Weights of a small GPT-style language model, trained from scratch on English Wikipedia: a variant of SOAP for these matrices.
Each number is 500 + 25 x the weight over the matrix's rms, rounded and kept within 0 to 999. Layers, rows and columns count from 0. Numbers have three digits each.

# layer 11 MLP gate, 1728x320, rms 0.183, rows 1360-1447, columns 0-159
532495474522473520526525489466490509506507494562464475471478505484464509529498535498488506537459521499515510487506473501484516505495488528515519494522500502519478424501520527502505533560499505539483476501511520536501491461460493484489542492480512487502500541490505495475454535532454500510504498485449480462521543451502488484502509473522473485492477503503487499508499503458499552499496477529469510531482458515503542492546491501501508525538580484476510483476539530490537467529485507
525494497478530490525492456493462478456491459536458466517502537498518515436481510521516469527506488482456493520484473533508463502519507510517490501520482507445448530449498526503512514530489421441489496519511485552523508502534485490496492499461524529479509516475497515508498505496492509475483481480503555478508453528497515458538496461532478489535509487514472535482471527515492501506479528545495530481518490454489498517500472474493522476522502493528523530508525507502498503524515506
519490491488510506527514512531525492482549486509490483527482519535466474473453513487517524516529509453506507483465491488465561473447457512520509487501496497514479514515515516487480495472479458495515502560546501513504506527480535471436468535536491492503509469496474527511502515446500539501463493506526524496539492494494461528507554486482491509509477462480454483473528453502499458489515489541475510522486501512547476527515490531465515519495519488491526459521496532503487505520505503
480489536488499483484513516526502509476482513489525494453515500550481530487504477488508497471498519446496455499503502500502459461503488525537486509499472513535477503513507525504495521528533547514500489473482482496542525514535475506506494514519472454511516543514505493490538487532483557476513478517458457526511513505492503498490495479494484509536545506492498496497517469489503555549479497507484528506545560538510502464472478502539462512526500479508486467514489488472487511519498531
513532525479518490460512526530481534530506506507520494508542487485535518523515491494547499535455453458509523502486492538531489497492529495481525533483493521466495478504467467508509486507472507540495490497485511492515527446466458526503520518540449483531474496528470509514507484510506518473562558495517498508542491446450483470479489449505494518472531484481459504521501531439509514489462457520479515536480456513509457517531512478518455505512505482544462520527481492506500509469492487
481518491473473500515501512506548523487518523502485438490517515491498513551486490463483501505484502445511461482487495468451523517512492513504502537476454466523458532491469517544503501538534517522519476491516506499509536477523530511501492559530514545505525502488545529507506486526530491511507470546563494510510476535465513479483503455487489502465496490556491486480538478541462476475501518486460488501476503510523497529528525491498484489506511501514458484487523504498472518491521500
495522532533504482511524489536500526490421548543488481474594499526480438483498497513512522481502459504474472513538505484473498567510510504473519491466481484478504548500486484458490532480535517472524511495484484482510472535521471522526510487499482513494509521522480501520504463497498546522486481491504514500557521509479461482464514519504507515517502522491526495483519520472522507492480512482536490538494511520510526493514459456521462489484494520507503496523517517519523491484454497
498518452536455526508526502516504503512493508476498495483500491514486518533488504474519477493453473491488510505503526486514501494514521511494465531467537498501521471452505486507455498527507510525462494496498545535513466500505540546536508541577454483479497546530451469479512527539495496454479496509506477546495500519478479506537469484501506491511507457481478482549544531515510485471471553493537505491536512540509503480491523491529501500497502477491475537490503490517516465464520474
488486530515497534481524537543491492468446528511503465522500516528550495490521502529507534518536536443503511486460490497491477475530530542535537485485503484503507509537486475528507451510512463510494518462515484536508514532487493508518529551505499459491471447528481481464491497490508469544504514466488510507523479517492509501471466508495474482517500453547499467477478493491516509501472542500519508488524490505551490500503481491464478544507515460495510487537536491477443534497467543
444457484512501465468515520542489496483456461461470510472499538477487555515505529527493520479472510520468533479500428472479504444490468482528528511538495501506518514487438484503499495508449509514463523505472450537491477502465461520471508509491515483532445496488491466581510504485492471494534536476508552476485475511515489506504457492540485514489478461532487498464511478480506475490470448494483499497487512491487538510478531491515479484508500510479503478509499474487536499494481496
471511555530490491542521538486480499498503456490546524528544537481510483518467494553496518512522480514506458540499496465511495506502491520468528480502505507499505480478479492508506538547463500473529525466505512487483478490495494454470516525504485505562475482531534522493544491475529512477478461498511509482495502474464503523503478522558473510465497507501497492516508497500507481529491509531520488539515526484517462524482535528472517522493514502512474491518553502492498479493448530
488537492532491508453504517505493454489475506477490474521488483533516527493498517489542503483483490513494479481535533531472476475525515506489484502506469464488473505489534483524538541528484454537435494507461479490494487492535553469455481480499547538457505493483473490506498484505522478523506539546498478526486512513518505499511511521490473505495541479537518482512490497475546468486509507489508472494485513499534509499512500514533507524514550493540536506472469487491509525496515507
510478462523470495525513485558481503483484474519543478479497468479554450508502467534509481494536524461486481476486470496521482512485525521485494544483513491511526503504445493494484554518520539534467505518482494526501524493509516462473529528511512487466488503481554498491528485516515500498470499502484501507514508521481533518509478512484496522494435501493502500521502517537456507472443503476445506478499478444525497497489469498491550522513540491492438458474539471507529462496529516
488489463489506515514513531564486485514512487482513513457507488500512518502524529498514492512494534507520477518484521498466475500489466518520523527513522512540532518510475477521474459517529501467493485546510529460494438508499502525512548461519491494504518475499476510532468492530473539557496507529500488444474474535488501531503499482500486464501477508490504532505513461467489486531565500490463468494513544525467489494519520508475526527511497524487502487537487528505573495503494555
459510498502462490492498434488492489513537497496454538580508487454544503521539511535508473481493552509518525520465478506489516487485500531488521481510511507493521493491552495529494497504473507477474533525486487502487513505571460483554482498497522500523552515510531475505484513504487505474492485537469496539523465516472463469482530497490544479516511527489469448522467498522494521482485496520476542520467532501529489523515538505494510511487518516498428502518538490543512495527506500
501493515475508476446540549561516488531431498512492483517530485517480445495450504490509490512540440487521539540485466497534514557496513474471471554510530478494497511513514506513530497477478511482507499515474510469508509487483487477535513481476560529520518481493517502500451522465542522473505507483479505451519523499521490538534501472471497498433517428470521487476517508522541479478540496521497542489542480448509504474510537501504481529511505536433514524504479504490495505533507455
526507476489544511468521498477513543487489476515555515497539510512478489510511491522501481474447515543491508474491511499467513517513478498499477495501484504494471514454490519503473526469483473494507457490524517514487498501561487501467453494558502489503537514515491477476487496501515495472508496493484490518451523510474485467520503493517527492539490512505505456488496509471543509489497498474485490507529467501556522498473483504485473482488486505525486481478462499502472507529514547
527534518492502504510478523496473518484486533453489482535490515472505506493537502487486499484454547507457526538474459464511494510524547506525505512502515513455489478501494475480490536525530465511456478486485493528512489475503470500517493504478534491490516478488501531549509522523551459482493534480494496510494487483500520484518486470468498508483552542510514502454513536504502519487488540490504488528493480504517464497492487496519549485526522512519490498479485459514487484489462483
505534494512494436501461530542550516565472512471497461491506498462483529539516491568530522493495481471529501473500492525464490521487502428473540471470510524506507474490510482542497455495503522550502502483568465522516462470501501466515454487513501492477501503509498476528472519506486499476527534471537500491511558495519524507494480543509527493502466478490469496581479468497488488499452507478570481515526531473503548500506526450451493526484494483518508495506558520527495517479493467
493471480542484483521491504503489508521497504531456492498517491510460469493519509513513471499462528512508558472470485529518480478526480515519509522505485516451498443468484505506512517514524522513493548519505529493476513456550462496489470511508526496463511490498534523496520504531506510512499515457503542510514514477492517477506520477524466507523485468489501463494505485456478581462490500493507515509473492500509464522492505468484540479473490509513513530459483445496492511455513507
514496487514481516515511504499485465510485515502489508521514550519507514496479510514528513496541508511486494526511483486476454484469516494531469486511503496479488539505543535511473536495500519531510466503480527527517509535448466520513482518462462530493538518522507526495507496522484543498517475563473505520492460461537488484516461440491515523490492504470546496507504482439557495523499516487527473505521502515493484485517481516537522519533475473506470509483557497487537508484487525
493475482538487503520515476497491469515471521540485504514493523480503457504516529469485504496471468510496490467454521517505493524523533502497445486465509489510457493491526551480501498479509522483535565530487499456510518542496546534512515520541534553534517466463468469498428476514557473506487520504494511509500481467505457484495480504504470466464477522499522500513511484508486504502553518495483518510499478500510529526501530482518501517496536480479479524479464505508525506512542507
484527521512473537518520483508498475507530481500520492492513517523539527439476534496457473513499528484514507497531508475485518538531486529509561499485513469538533523520482543470533484511509498502501535489505508549515518505462508514531526508527541507501542494554504522498518518484468491516475519480488484503504508498483516483455477503459527507531521492494466493531520534476516473548501442518471525472498458471538502474517525515510456492507495518456472506545466470484492471499522506
513536484519513458532522496459517461472514551506486500556449491493528487473536504520557480479500491452516509471554512484539490534494536536486509490469457522487508505483500502513449472488492511527547525506524521551546491509555492475540481510533465490473519472517496503496487489503498447486507501503466479498465463496500494528505446432493461514469468506514464498502514531481514515484513471568492491511496494483490510520529489535514476539473473492517475514511529458517529513484485469
495490477491534548519550493529516506459498464487512487517506486521526506494474437503491509504518528489514480490556505543512494501467531493522467497443507519538474480504482510522496522516521484488514511538521461487490486492541499425541453586518468519499519519503527499475498529511523496479527523507530494465536538535491532526551485490512489534537516521534505497525516514516488521520496513501483470498509504460493511510530503468520549517501474505466473507481499527496435519508485511
531548540479541530499469505547469485505468526531452507442543491491494523460488492481469479490520495531494458503456486506549529512518515507517478483504514496486475491504525479456509481494514448504551520512552520534521516527453481502522465520540514461519464487480510483474514474533481517445520479479464513539538493524499460504510552465548512527480506499526458486499515493497516462550535506520519488513517469518496564454496509543474525487521489529523562523498484544542485492529538505
513500494502491459490469486477521515485502483507558521485478520489487520471510563498491461456483495523475508463536534512479459502558508509470479504499496528523485493446514489488476561508525497505475509487494502542531472525439479443495473515518470463481496498482458491510473527497517507480498461508511479496516498495510553484440457462522507502488488498525477493503464520540442496451552501498542525535502547467512497491504464487510520495466474461516472496457559505526477499511494510
501494489509487518475486484491548495534485487484503509499440513472497499516517523500477541466466477491489514519523499517520550438485439522496488490507478538481512537497509538496494537490438505482485518460528502505496496524500529503559536472505516525517477518521507526490508460469496499511446528502505511489474521512464530468492486493498451506510537471507525521486552451478507529501516499498511498464531474501493514477494551497500463489515539486518519497525502516536498485503499535
469500562505495484514521475503522486514501484494492466463482469486474482481474471488483498492465473504549503542523502460482508478501532455525487482524506454504473498533457509476458513564520492507485505483516550469512533491515519482474522488521524529469463518503507486528537517523529499496523514475480523479531489490507531506481516524508536444483479509524497496482478516487509489491510505479465465500482480515487512501516505490508475457492482492470518510528575516486433500496518540
503503518516507529491513485478548477442524489519529516540507506484466493500516505509493511503525446475490507534520527483478528522462515503472489496467497455494502565478486515420506489469530501450500517530484472492479499479471500503466464481494505491478488515504506526479470472474493474512469523490489517509531440568504503544502510488510455501452501484503484499507531541482494482492488453518523496502437503497515518512485469524507491471475551518471508511438527502500485514466514509
508501492546550483496497536503479550481486515495515468526508519495504495493512505482515524530519508492497521504521528468501453485484448476515504545495485541487521512489523534477506498517542454513493501537471502483501513539510489509478504506531487513514512519461489479539491481538480536496544533521498478529475507521486480521505506501442518505507479481493475578498489511512486492509489509505483489492530512496438514479426543474529476517476469517478464498507488503527438539483489543
477480528496469491470490480501524494504510534509500491529548497518512455469489514544483474490455463486473586509530506474509474519489453468489515511492503520551520518554506517499463513505512530502501520520469520552501495511487490455538475474481526512516504494462545497525520581498485505512531509524509500491500502545518498524490499495559532493479553498497499474479470546472539504468499515489482480497471516485534500483521466502507510492568519517487541520512537445524542537436503487
492525488527465475487522478515508492515481492521471540499488450542497506526479487501493513486490510522522442494494489460546567458507535483500471492521487455513469517493503492531517512510479492486497522475491490510505532513481492462474490515485463499501524511476519469528516491531537536510522504498499471515498520496546504483500470522494460472505488506522526536519483482554495494476497497500531506502504551459479490487502518514489479497493494538473480492478496473455496470455500510
511507503498481528507519482532502497513533502509456473467482474521464505533509474455515506556476504487482476450484540482491472520484508519499499554502506492486488498480503492515548511491482501493474503559493464522516482484518551510482524485447487491492503511492505472509473532510465478538507498487481493532534528480506525499485477544469503482505524529472513472479461472492470514516436533507483496479469480468543479469490546430513475525546484471462514483464465501490466505531535494
495498510506505559496473518537530535519501484475477534506529519496519524503491472490497461540504459490499483529475486436467513511478541511496540479511511515510479519503477492534499516545472453462510512529508540498502525474485463472465501473485466519485483479489500535504517471494485491505550462528538446521500544470488531509550527487478509510518526494533464517468433492467516537509527527490485492535534531472473562474459474507495538499492512491472515484479471497504468495504511491
505489484497478460490557493490487507482525518478512511541501527517561467494524499555468481477525540488492529472505520557499489514500514528467585531520515482490487520468478524516468517502515519503493484529495500454498487486479473520481485509531526534543530481483461529468458509507469519517511472508519480514469493516478500488534485497508512509505501546522501505498474458496501462492490510549510507492500491507465494492496477449479445518502498437506509493504502449441511514507507492
490497483491465424536494481487500523533490469503511505445507499467466497522491461470503487494504500505474476464520534488501473501527483491496509476528506499501526491499497517490489514473528527546477503493500510580499500554491515486537480520487549503568519536483453513493493510468503500462470508506490540487489488495483535497468488512529501470488506530482524508467518473524487512491501474481491476479493518499507555482470536483481504510514533496510453512571477481474473465488481551
512476509506513471494467520491503504498553523534455554517482480498500533519501516524479478502516476525517483498520493485464477506511516512487510475527512490495538493488493535500550530501459522552540508510511474522498461476488514487480553496466508461519522506504539479499482484477519518525501497476489457490494509521469490490479470493557534516503483474463487508495447514462515557499481476499466486475479536484523480510523507501519481500535468513478473485521492479486499502542515487
519469491471516525484538502506521523506469488498477505498512515482455517459516488516513467513506517448511510479531483513508446522441523507481486483503460520501531515434468478460464505533513456503507514476483462517511497492537535495482477491526496475509516504470425520567488493504500523514482484476483487524508519510531528514507544473526480558482500499480481517539523513493488528517501503526543472551460491487500475401488477494488467491472528448492457486474488492513484480515523489
543496488431506501491496517467480532514526501492506489519535494549463509502516485478481525474478542434537506493543490475530489523529529525523522517523528539508497529517480513515475465520496503506533506467523494518511447515500481481493504495510512511511518528524464521502482490474550529455484500515529529504519454494506491492478568503481524520532455486503470466512505510447500547527468491488440530501511462489492491501469509478571517510460457511490483470501469547480497525475519548
457535515502529472546503485510517499548496489477496510466500508512503529489493518513519501484503511528498479465465489477533486514488522497522496471475497496504523505524523519511509509474473485560486488539495526511500475501494515517529516499525473508520496533553482539542442448495516506529512487509487491512472510516491492469483522465495504503530517504475529490526513523485511489543538489497462501489471497485487489471529493492512489549498535498504457499487535484501464507481502527
470500487506520497493504491519447465510507449545536463485519517514494493482450446497524495511508529533480512514525484497512482523491475474494508568480511520523528477482464493507448499486475468501538520522473474455474530502489541517491471505476516534514476497528493514494526508479548484456510506488526475523555501479464478493512512479530474509504477515458434525520480536498486494484458485511522553505522500524514482501511481529495526514539514511502528526491514505476522493532472521
507490536504520472490488486439493501462485489532497476509481522506489507513456545490477513497498508534488526482524508491467548511495479507483504493515473481542484516526513505476533506547512455504514561521473508519491486499479473505514500471484556503507520534527528473515508507491465497514476469534494513521469539519438491519487474519515531507481514442506508493547513458479539486472494540511487451514486475554482548504464470470452546541460512478553430499478521500484501475482487539
454487526490474479542514528494475497549504480524489480543537500476470489551494463462532489481479493493480471510487520514505499544513516480479480506509508527454533499469528514503506523489465492511462513470544520509446490497534519489550481507491509468493492499499510517502494510511459477461499515496491493466467504517477534475542509503477446498483598489498524512509511509465495503544472505467490530527519480508496525543494533511502466476502523496558469520496488467490511482476437504
480516480481446522494461526526499512497525513492440483513523493488494508460514551498462496514503489474523501505468494493530465535523525528507476499500505471474526504481460523532521520508546541530502520514506486496534515500527494479539529455535534534531486584526491512494466508423511467510542520505478480494528536500453513487459484508519509496499461453499459481560503492532497492521524478536497502489505484476481501517500540496512536507485531522503493483471543478472488445495459504
490514473479452486476465453555480476471488490530543502498491519521488478473513524507505450474503536483463495471486490514513497528496543474466503534475476490463485513470484497487480478524496465498493553513484497528493517527494507478508497509493537517509501498525490474470489476472533504489490465487513488503524488501509490532515572471572522567499521482538464509525527485480503498475482528530521516512524517515508558509487503471479498491532484505499506516465519500503526512454449512
523469480516504528487473493485491544488501512473509469479463515501534479503529483505503503489494482477486512512501532475526512487476488549493464465544466518486464511498492503485495508511478490529518511525454471527481508486522504510489481480500494498492494478545482460485502506489509466521484522519542516524470542517476518441486520514472495493456574456506479465521512534519495495526474525483523510490511526517538525491467481501473476482499478499510522476530540505483465554533509493
467541552534533518488489494427487474488481480491487517482487545512523495498484469491481529480469454475526506495530485480528508515521488542450530457484490499502473556518500427504513490556501495529585499515466494506494485491492451506482494515494555513478486457474487514511481486534488479457499558552472466436504539505494489498499482489472490529492480512510517510505499510473445521465498508517480496502452543531457460496503471488494447554436514494487516457510514487495512529521517516
534470481445516502531552486509551508482527498466508505517512517522503502478468463529515479483545547528523530533508474552501495476498508466489455549486523508473511491509517523534544527495525527506543541497500523503512475478482518527456533474550478510491528531461475511495481507519500503486534526512493436511468489510513524492488537474517501494492506515533461534496523478498543529527432476479503498492494499482507539555516496539514551520501536478441507488503488507484502530479514465
463521488491500496501520501500460517452521523469500495482468476511517494459469485519478502496516544490500519451534520534485498512520509522511501549480507501483510513507465531518542478461532463521510474476554523521517542495493472465507443497510478475515514542497490549477492537477562502500524479475505509498495517523532505484533459504551528461519488526494501502548477506480472543465487481515459468481472495501514517511497502518502492484451544488503525498501558539539498505515504488
453499449454526527537503454489511506487484486486492490556495496441491501519483499520502493476448530510536490524531512530490468517478479480432474501462531493495499499517498512492543513490497537478504504482483446491524493485476527514512505526477525525469511514494518511489480486520501517509455492524524456523495472526510515515505507510479486502554525453497561492527509484471519502466465545470478535520540506506513530480481515479503514546534492472479465518527503499458470535550469478
488484493474520459513494457488488510513511491456506522518513494504508495494501543515501507481491490503474484477484525509480506509453463506540492533508482499509485540504516484501474451500464509461515501501478515530521500492493473500508489522488466536500512439495478529487520492493495525530538508533544500486486514540512478496503530471483491466534501524518499529507509495500447583513493487476511538477500461507530491482512504499483481519438499465484506536488494503479511554493496475
534483506478473509485526491510538495515482528495479533512522507493503496492555513501436541451489478526469485565509512478519493533525534487491495540546490484479510526471493529505503490541529505538493468479494490512466523528469515534467472480482454479452483482501486519441477488491525487499510549548499518462552520465507457492506488477478511505535488503482528500509490507465467510507501489525518474468505465503488498507483512482507542472509471480544519505512504512508509499465490516
497477543501539504528537527535524523511475523452541510525493502485566444520497534497516507470467517460472483503517500481483505492475533504502475473455457551495500528490496511499502524484526506504491519489516511531493496531427497525499466502534501501496504463518491484474509468531522496526493492489509503499510496489488495511503481486495499524480468471484483496527533471456511493498526471534535489505506509493505497490522490470512492519550473455543469479493499476494507524490537498
474531511526482576519526504492486503499485486498538525499529480518520516516499494538481519528519507485539499416522485511510512523496500508467488484512505495500521523509518520476517496545497524508492521489453445458505499488489460509512500475499495471538527513504512509460451508495451520468480497523528512452499470484493562467514512493492541488507505479533480565484481496504521463478518535476498499451490504500450499505503561505515514503442510498511575459510579507474476541517525536
482535508483538543483503542510482500523505535491553499508530497523541507509511479458506515433503488491504526556442473495477464487501488504510505449482509512466490517524499533489523517509513485505496546491510513507531532505506473462473525487525515510494462506499532483479473466490485567511544504486487476496493458538471458514507442509529517510458486493532507479553433537462476488525484511523477483461517509466481490498483506503533473499543497491526503492518515486469530484507489543
482510481490509488492492523473516486507498524533506456499457535474513499511473551515529513513531477505491472525516448515529525514470511523500494456433459514550497536467491488472502539548524506502440486511493435569503445495490499491509522471498475505499490501547499522510488533517561521508505482492482490526507469499494506555485495517471529481474516515515482514508498497520539507516516493445492461524495462532543509507476474495496544511514513530572519480490511486539542514523486471
501519547485482481498472513478504501495455572478463509525485508484508537527504454489512498511523500556474451474485490469497513455518501484513484518529488498482477518503504432532507546504449544500499527496460506441475505483542505500510520500524477561485501471519528497529505469496507524495497524516479468498502512524512511526463452502503501506472485544490513460514482505510492520454536461499482495493483519533491467465496479530477517512519503514463476490502504494514503479502495518
526446484504497504533510506536547465474525461468540501473509464478470539481482474492510481486440518496503477487465482458519508514508458503544492474488450458485501491475483548564460509506484476465504482492468480482535493507507515466471491475500515494509530506493511535522522504455480550529494506507492498490490506516508500557460492546505486476475519515506512445511464500506499535529518505532559459497531546519461497533519535454535465526492468490522541575491474515496487539499455536
497470532540425501482547500503460543479426501516514538496468501502526524470504499560489492507495521518515503492519528498535502497482496525482528506474519515518542488462490513495486508475494539554480472521453529513487495445479500492506468486532477473467511533490457458501476485545495456510503485526515534504476489518481506497505473511471522459520486471541484519521532491510505519475541542525489487500487486468547478479483489533460537542486506444484471476500526511515478504563526514
451512485480539499504487480489487489467468503500472495519476543500527525514518524461451538471519512526517448493514491477493501514465458490586501469493449537478505516509480476514545521520514485443461464447504534487481498479514496501496479554433522507515500503425471490428489520511513514538476503458503512501557483496511463496416526472503546533505536479508467484519524475488502505458478505464527511505482509539508521531529525483527519508496588493485557465493520471511503489495503508
508498448513511503497533473488473464484489504482469489492502529464511551526536505535520461481580516514496526501485482481487512431524494533513499517516524481494565469521510499548479551505527514484472539503505519517496496468529479468422502518528429488548528471518510484519536509477516534556480499532558533496481464519551452449488485478529468513458518492479502517476492492515458501487491502480500539501497512520529496490468491501455525532508482494453486492456491434493505497515535476
479525503486472509501536481520538431490505459494446538526503491492510483510502499537524472499499474534458537524504521497404511530492498506508507492489496473484488520556509523496518518520504515522513486468503501524456543487552491475534495481457492540528491542531458522476494532512481521504491493482476494527473489521491485517483524504482514505510483508464483488550503530513502491561455510471496505547509514520487500474465555466480506551490538503492462514496490500519534479503477510
490503439508526483510498535470520469513523502498507493467530474500517481480504527496489480533524447488465477485506469470477543442533489498466508512515480507489519450486508493500533514513464483500516483507553441501515537513535486498507444494516516495530503514476471509506490498526467503495483498480533499508506511521524501532509493436478534482531491494474499465517491492471461480541525513465460469516478499557529499523517487514515495531525507502511505468465500510514512470530486507
479501487484511469530501512479482508487512470505518496527526485531511513479507486515529498516551477530502509460537486479525492512525509481526496509512509522482467469505512464476524512487511481498494508475548478476524497519503490513497498473511520489482516531512508475527509496519493484468494525497533528480471474467485503490503506497447512513499441489544503507495494512512528509503480533489487447445477510518474543507514510496519506509465520501505527496525490530545458490500499510
510474520464495530518518496515507511505493511536499514516463521464540527518471493532541501493518503534516515508511474504506526490502461509477472517443511529536502523494452466496521478518458517430515513526471498506493508515507498542472469487499497471541528555509494502511505452507536486468482489483519515522499505517528512501483513533511487491517505497485517517523483519428498508480494508498529519482466490530494510490464502501525476509498457533514545499543531459523515509562488501
456506470558500505501496505550495520496471526500553487546504450489494497453549493511524487507520484502514491489499553503498492534478477500475501471503584508495487509497509524470502479498525506494515475549459458544535496540446503554461478489540489510472481511515530523485579477489484489513496477485468488492506466511514493486522494543487496535529480519518466515492494528481456494572478537551502531498509519503501489492486487443507485500460479486504492501469540464503522495525480532
532535519507498508531486437522525526488440504468530492460538483493528460534505499466472521540480515469514456523508520508457524506525511501506490477481534497500510521431488498514469507537491527483526509504484547529469498482530481510498491496490498537485502504518463500482464498501512518503479461517524487511483526491503501492453492520475508482490512508510483531480485538516510504540493526481522533521499468488483497570489481473482497532523535446520502495497507495496534516504537535
485504513493480503479493503541479525509533522502477463489488502527542499511479529508501477486452513491520515488497543499486469524477513537510511488481471565497558497514486489527464511459533484431502486577516515500494513461519494496528524460464496499521512513485467461477481515515510469518507560461511492525508504491509507491535528514487512536496549509525559494504490481545441489489472531534512491476480446505495487534515515479476521481480530501504504497515531512512475484484498513
472495528522513520492514528491516506488525509500519522485484469475480504467515530467518470476473541492509523510522476481458516520438462494542509496504474489522580464473483504585453496541456486525498493470515507530465542488451494517485472495492486517452483443488486485489492514477497480506501496540471528511486511527498528427484522490520499475527509539500480492468466469490525509498509525472558470504508520531519518469510475471498536500529515522490530522515516497501518483494480538
480496509502518518526544514536521474465487546501440482518506468499529498547486531522535493507470463476509515520501452490511507540509515467484477485520500504512468497497519519511442508532484536523483521475522496476502443470508495494501481505501483485524479499493497526535465529512515476514489468466578548489493493520490482532498491501496455534507521533512469508495490518445504449473498514495538547513515516466552520531460541474486491502476500522491501482508503499506495531476455502
460518494490462478521462498522440479497523511531488501541487469479513519469480503498527526529486495530482510502499451491439490510455498494500468491531486501511504490470536503493498483494520543503506549453471492550526502485469458494539487459509525497480448536518504484451539580493503493489515513480527511468542470504495443489491545474490511539509507535525494518489469482497474471526459517535514503503527473503503470502457503479519495505509517527502521527519478511495531506510446491
480508503520491507506527482479473494500504493527509487520488481521499521493491468510455485521513515526468495520520489530470459481536513484498495509519502477501489466501501515495497533455510510508529529499491439495469485503492524460519463503458450530515525475457509500479502509480520459462433510493487530530499487507480527532471512483484494552463467468518468519520509527525496452521551496518491497514510505493510510482474482498491519474493537519510546504487518487524452481475508507
452506533539485500510506454469558514485506495527549514554501484505491484506512485515511509541509544479476490524490493438494481514480490479511463510505471495499506546530496505468503535461506521459476514498450478539496497489529508527504495524450555532543517510503564487485508489536457528491478525487517490480491479486450551504537520495523496501492530502520522487471523483527509518530589498483485509538462463473502454541457510512464495510494538477530528522492480504480479533509465469
522533552474488454551527498558477498503435512468507496513459503509559495468508472551536463512489474494493529474509519495535477519498520483496503522475504525486499507430499531476460503494529485478453535512526463519540491478474496440500494530504487500530521429486541443485542463493526467532505478505492480474530479510554421541508478499472502516496513516490485502537463486499528484519498561501484466498460503477446519539466476468505525524493509512531513535521536475492508487494494502
495492524427496486493543505487483539461494465502495484479507495531505499456504516475458536498501484509479483500551497524539525530488550499534498472494512510495484507454440521471497543494531486528486468472507508491496537504563491477516453505524529511488483527505467498486526489502481509476488477464480483523524518488491565494458496492539508504514501479520544474497483555499499467549519500518474460500526474500540475535536520475491451514507562531513510497469526497513448536486518499
507510512517454463491474474466509444447452535536478452502505490488520478541516506508496472497501490478481552537495506513508498543504520482461491519545469508537486504505458525524454508520513509500528446528479502490479491535537503450512492496513550453492458474494472477453526507531488489493494543464515457505498487502513485525514540505507504491473533443435471472558530499481530537517526513494476483547490477477483525457497512489510455531452532515471473533559523509488453483453498510
481531482506489521482490469529536452457480467507498477464436497476455503499500463491492484486566499504464525496507498512554498440505445469514484541505489481454487468458488490470467497531529541510518511520482486494519506508502504505501449526522538457451501523477499509504465535522486512521509473492504464480487505553508504447479507543530489490511539517452504480514438551511465501496547513446498455489492526497516544523446512502526488541503526479526451534500499481467496532501508543
500546486501510504444499479504507522467479518517507487522509538486522515462461506474514492522490478473490515483508498504484505499511532523487500533487468469496481571470477507482480526466470474485463500493486540467523523487521468500530533519503461512545478528450460494517461503497500478529502498522497520506532451517473479522526505491502557487522474533520492489464499495484514493478472506500478529512529477478529494471485515541518506519532532482526482472475484491493501487490514486
510515528483493493474484447494535487524475540498457477472551473530498512531498516525470469530467506524482482502524503516515474515514537504509505477519454463503500521459485544548541475471511540513500527566570487460478517534461474506515512521494499479504525478539491510482498503497520492504487502499487521502532492526505521500495532482495532497504481544490519482475479482511500481470496480519476524498401508488508504543468435503484509523517524490514487484482500522497457521475530520
482522510513496490496446511501507512513528529487508512510511498493521518507501454493474501522492482487510464465439465482504537480494499531511473507432502481484562479469463470460469500507533518493465456511499492521521474491481500516491516490534494505494460566496478453484498480493455533523541485450454512516511462500474474512490516518506482518478528430464486505505496468468478494528496518523474492485478528489481545489503512492503451482555502509477517457535546509497486526477524488
453507529547524503476525515509493459504517459473531494530534496498526507486499525518485462539467484464557523486506478505497496508471525503531517536490537468502482457484502497532480514468513493501421513500511539525529513505514545547537508457468516479489500497483490497524478509455520529522448527455535478492525492434491502486466517519553510494509493476503499507520467464489515530540477522493479479507462508487481472461538531510494532508529510463517542478500508465476538523550491490
489500498492490464461484446449508501512538527516543467551532509493498517482475540483521519486525528481492469511495515544451457500486491521466513520499485485483488495489501479522490545537488474536506487471468519446506495473501480513521530530480473531472501509500470481534503547498514501466486515516499460498502521509481470513549431457547472508511501517503495519450455539520516471531488480507534491494508496523533453491467501477501495488517505536492517512476508520468531525495428538
516507493515521502462522493505531516516512502487541544510540508505467515534469494486501520480489480466533518454489509507480504502501528496516531434517550482473514495487498445491478533509476502482488531436535482509467499462515469546487485488500518512528471514535471526483524506495508540449478487485479529508518446501455516511450513509490517484520534498481458479492486493475480551517544495535493500529443476535483522496505511477499466501553515486562441492514497487516468528527492500
490508487493500534529448506477493465500523500457485495499521469523491514492480517502525507482458497446500527482451495469541464502501469495526488501528498477522506535473468524485517492518498479505500505504493482461449490523479461496501480499520539543469503509492494468495530425549471501538471488449487505494470481516496509485496505520490483520474515487495517478494524498501540551479488510509534479540540495505466510490466524512483462451508532505531515466523521501492458477547499509
513462493485458493517494547492471507484521506494461470527535480488517540485487522456471513463500493459516516510514505516490437505492482510487491503523446504533493520504467531507523491519470494484466522529501500526524484460522510499479523515490503524477515460525486465528506489486492528483526513505470512517510472490516493455469437486503498522491495502487520529488486498499499539491529530529489570513490471540479491519483514511487528499489501468540494511481500527497514498529445479
497547491549433469537445504526485512493468512473507492508510501531494527468518540520501485552509513529504535487550552476528507504501521502502525483527503482523568497484508470505489493505503479447528495507518517492493526498503514461513506513498495495519498519523492503490500503512509519470480472527498527486458509491505504508468489495477483506497462471512522483531503442497466485514532506494511482518506484455534498509481527497513489484514530477472472512503479464555513490510482486
503498520545522539465527506514519493508528519509450467485560481478494494512502501462527487482499520482502537535485482501529474520538484502563481501520497521518509504536520519508490483560542523496454478511490508505504483501473558463528547515468486485506522468492473483499509498511509504486507533491506468477480496523527524479486536481514481533516548488531479463524499497513502489501508496506510550479477523508518466485530459555462537505534532544420531526484481530510519508524463526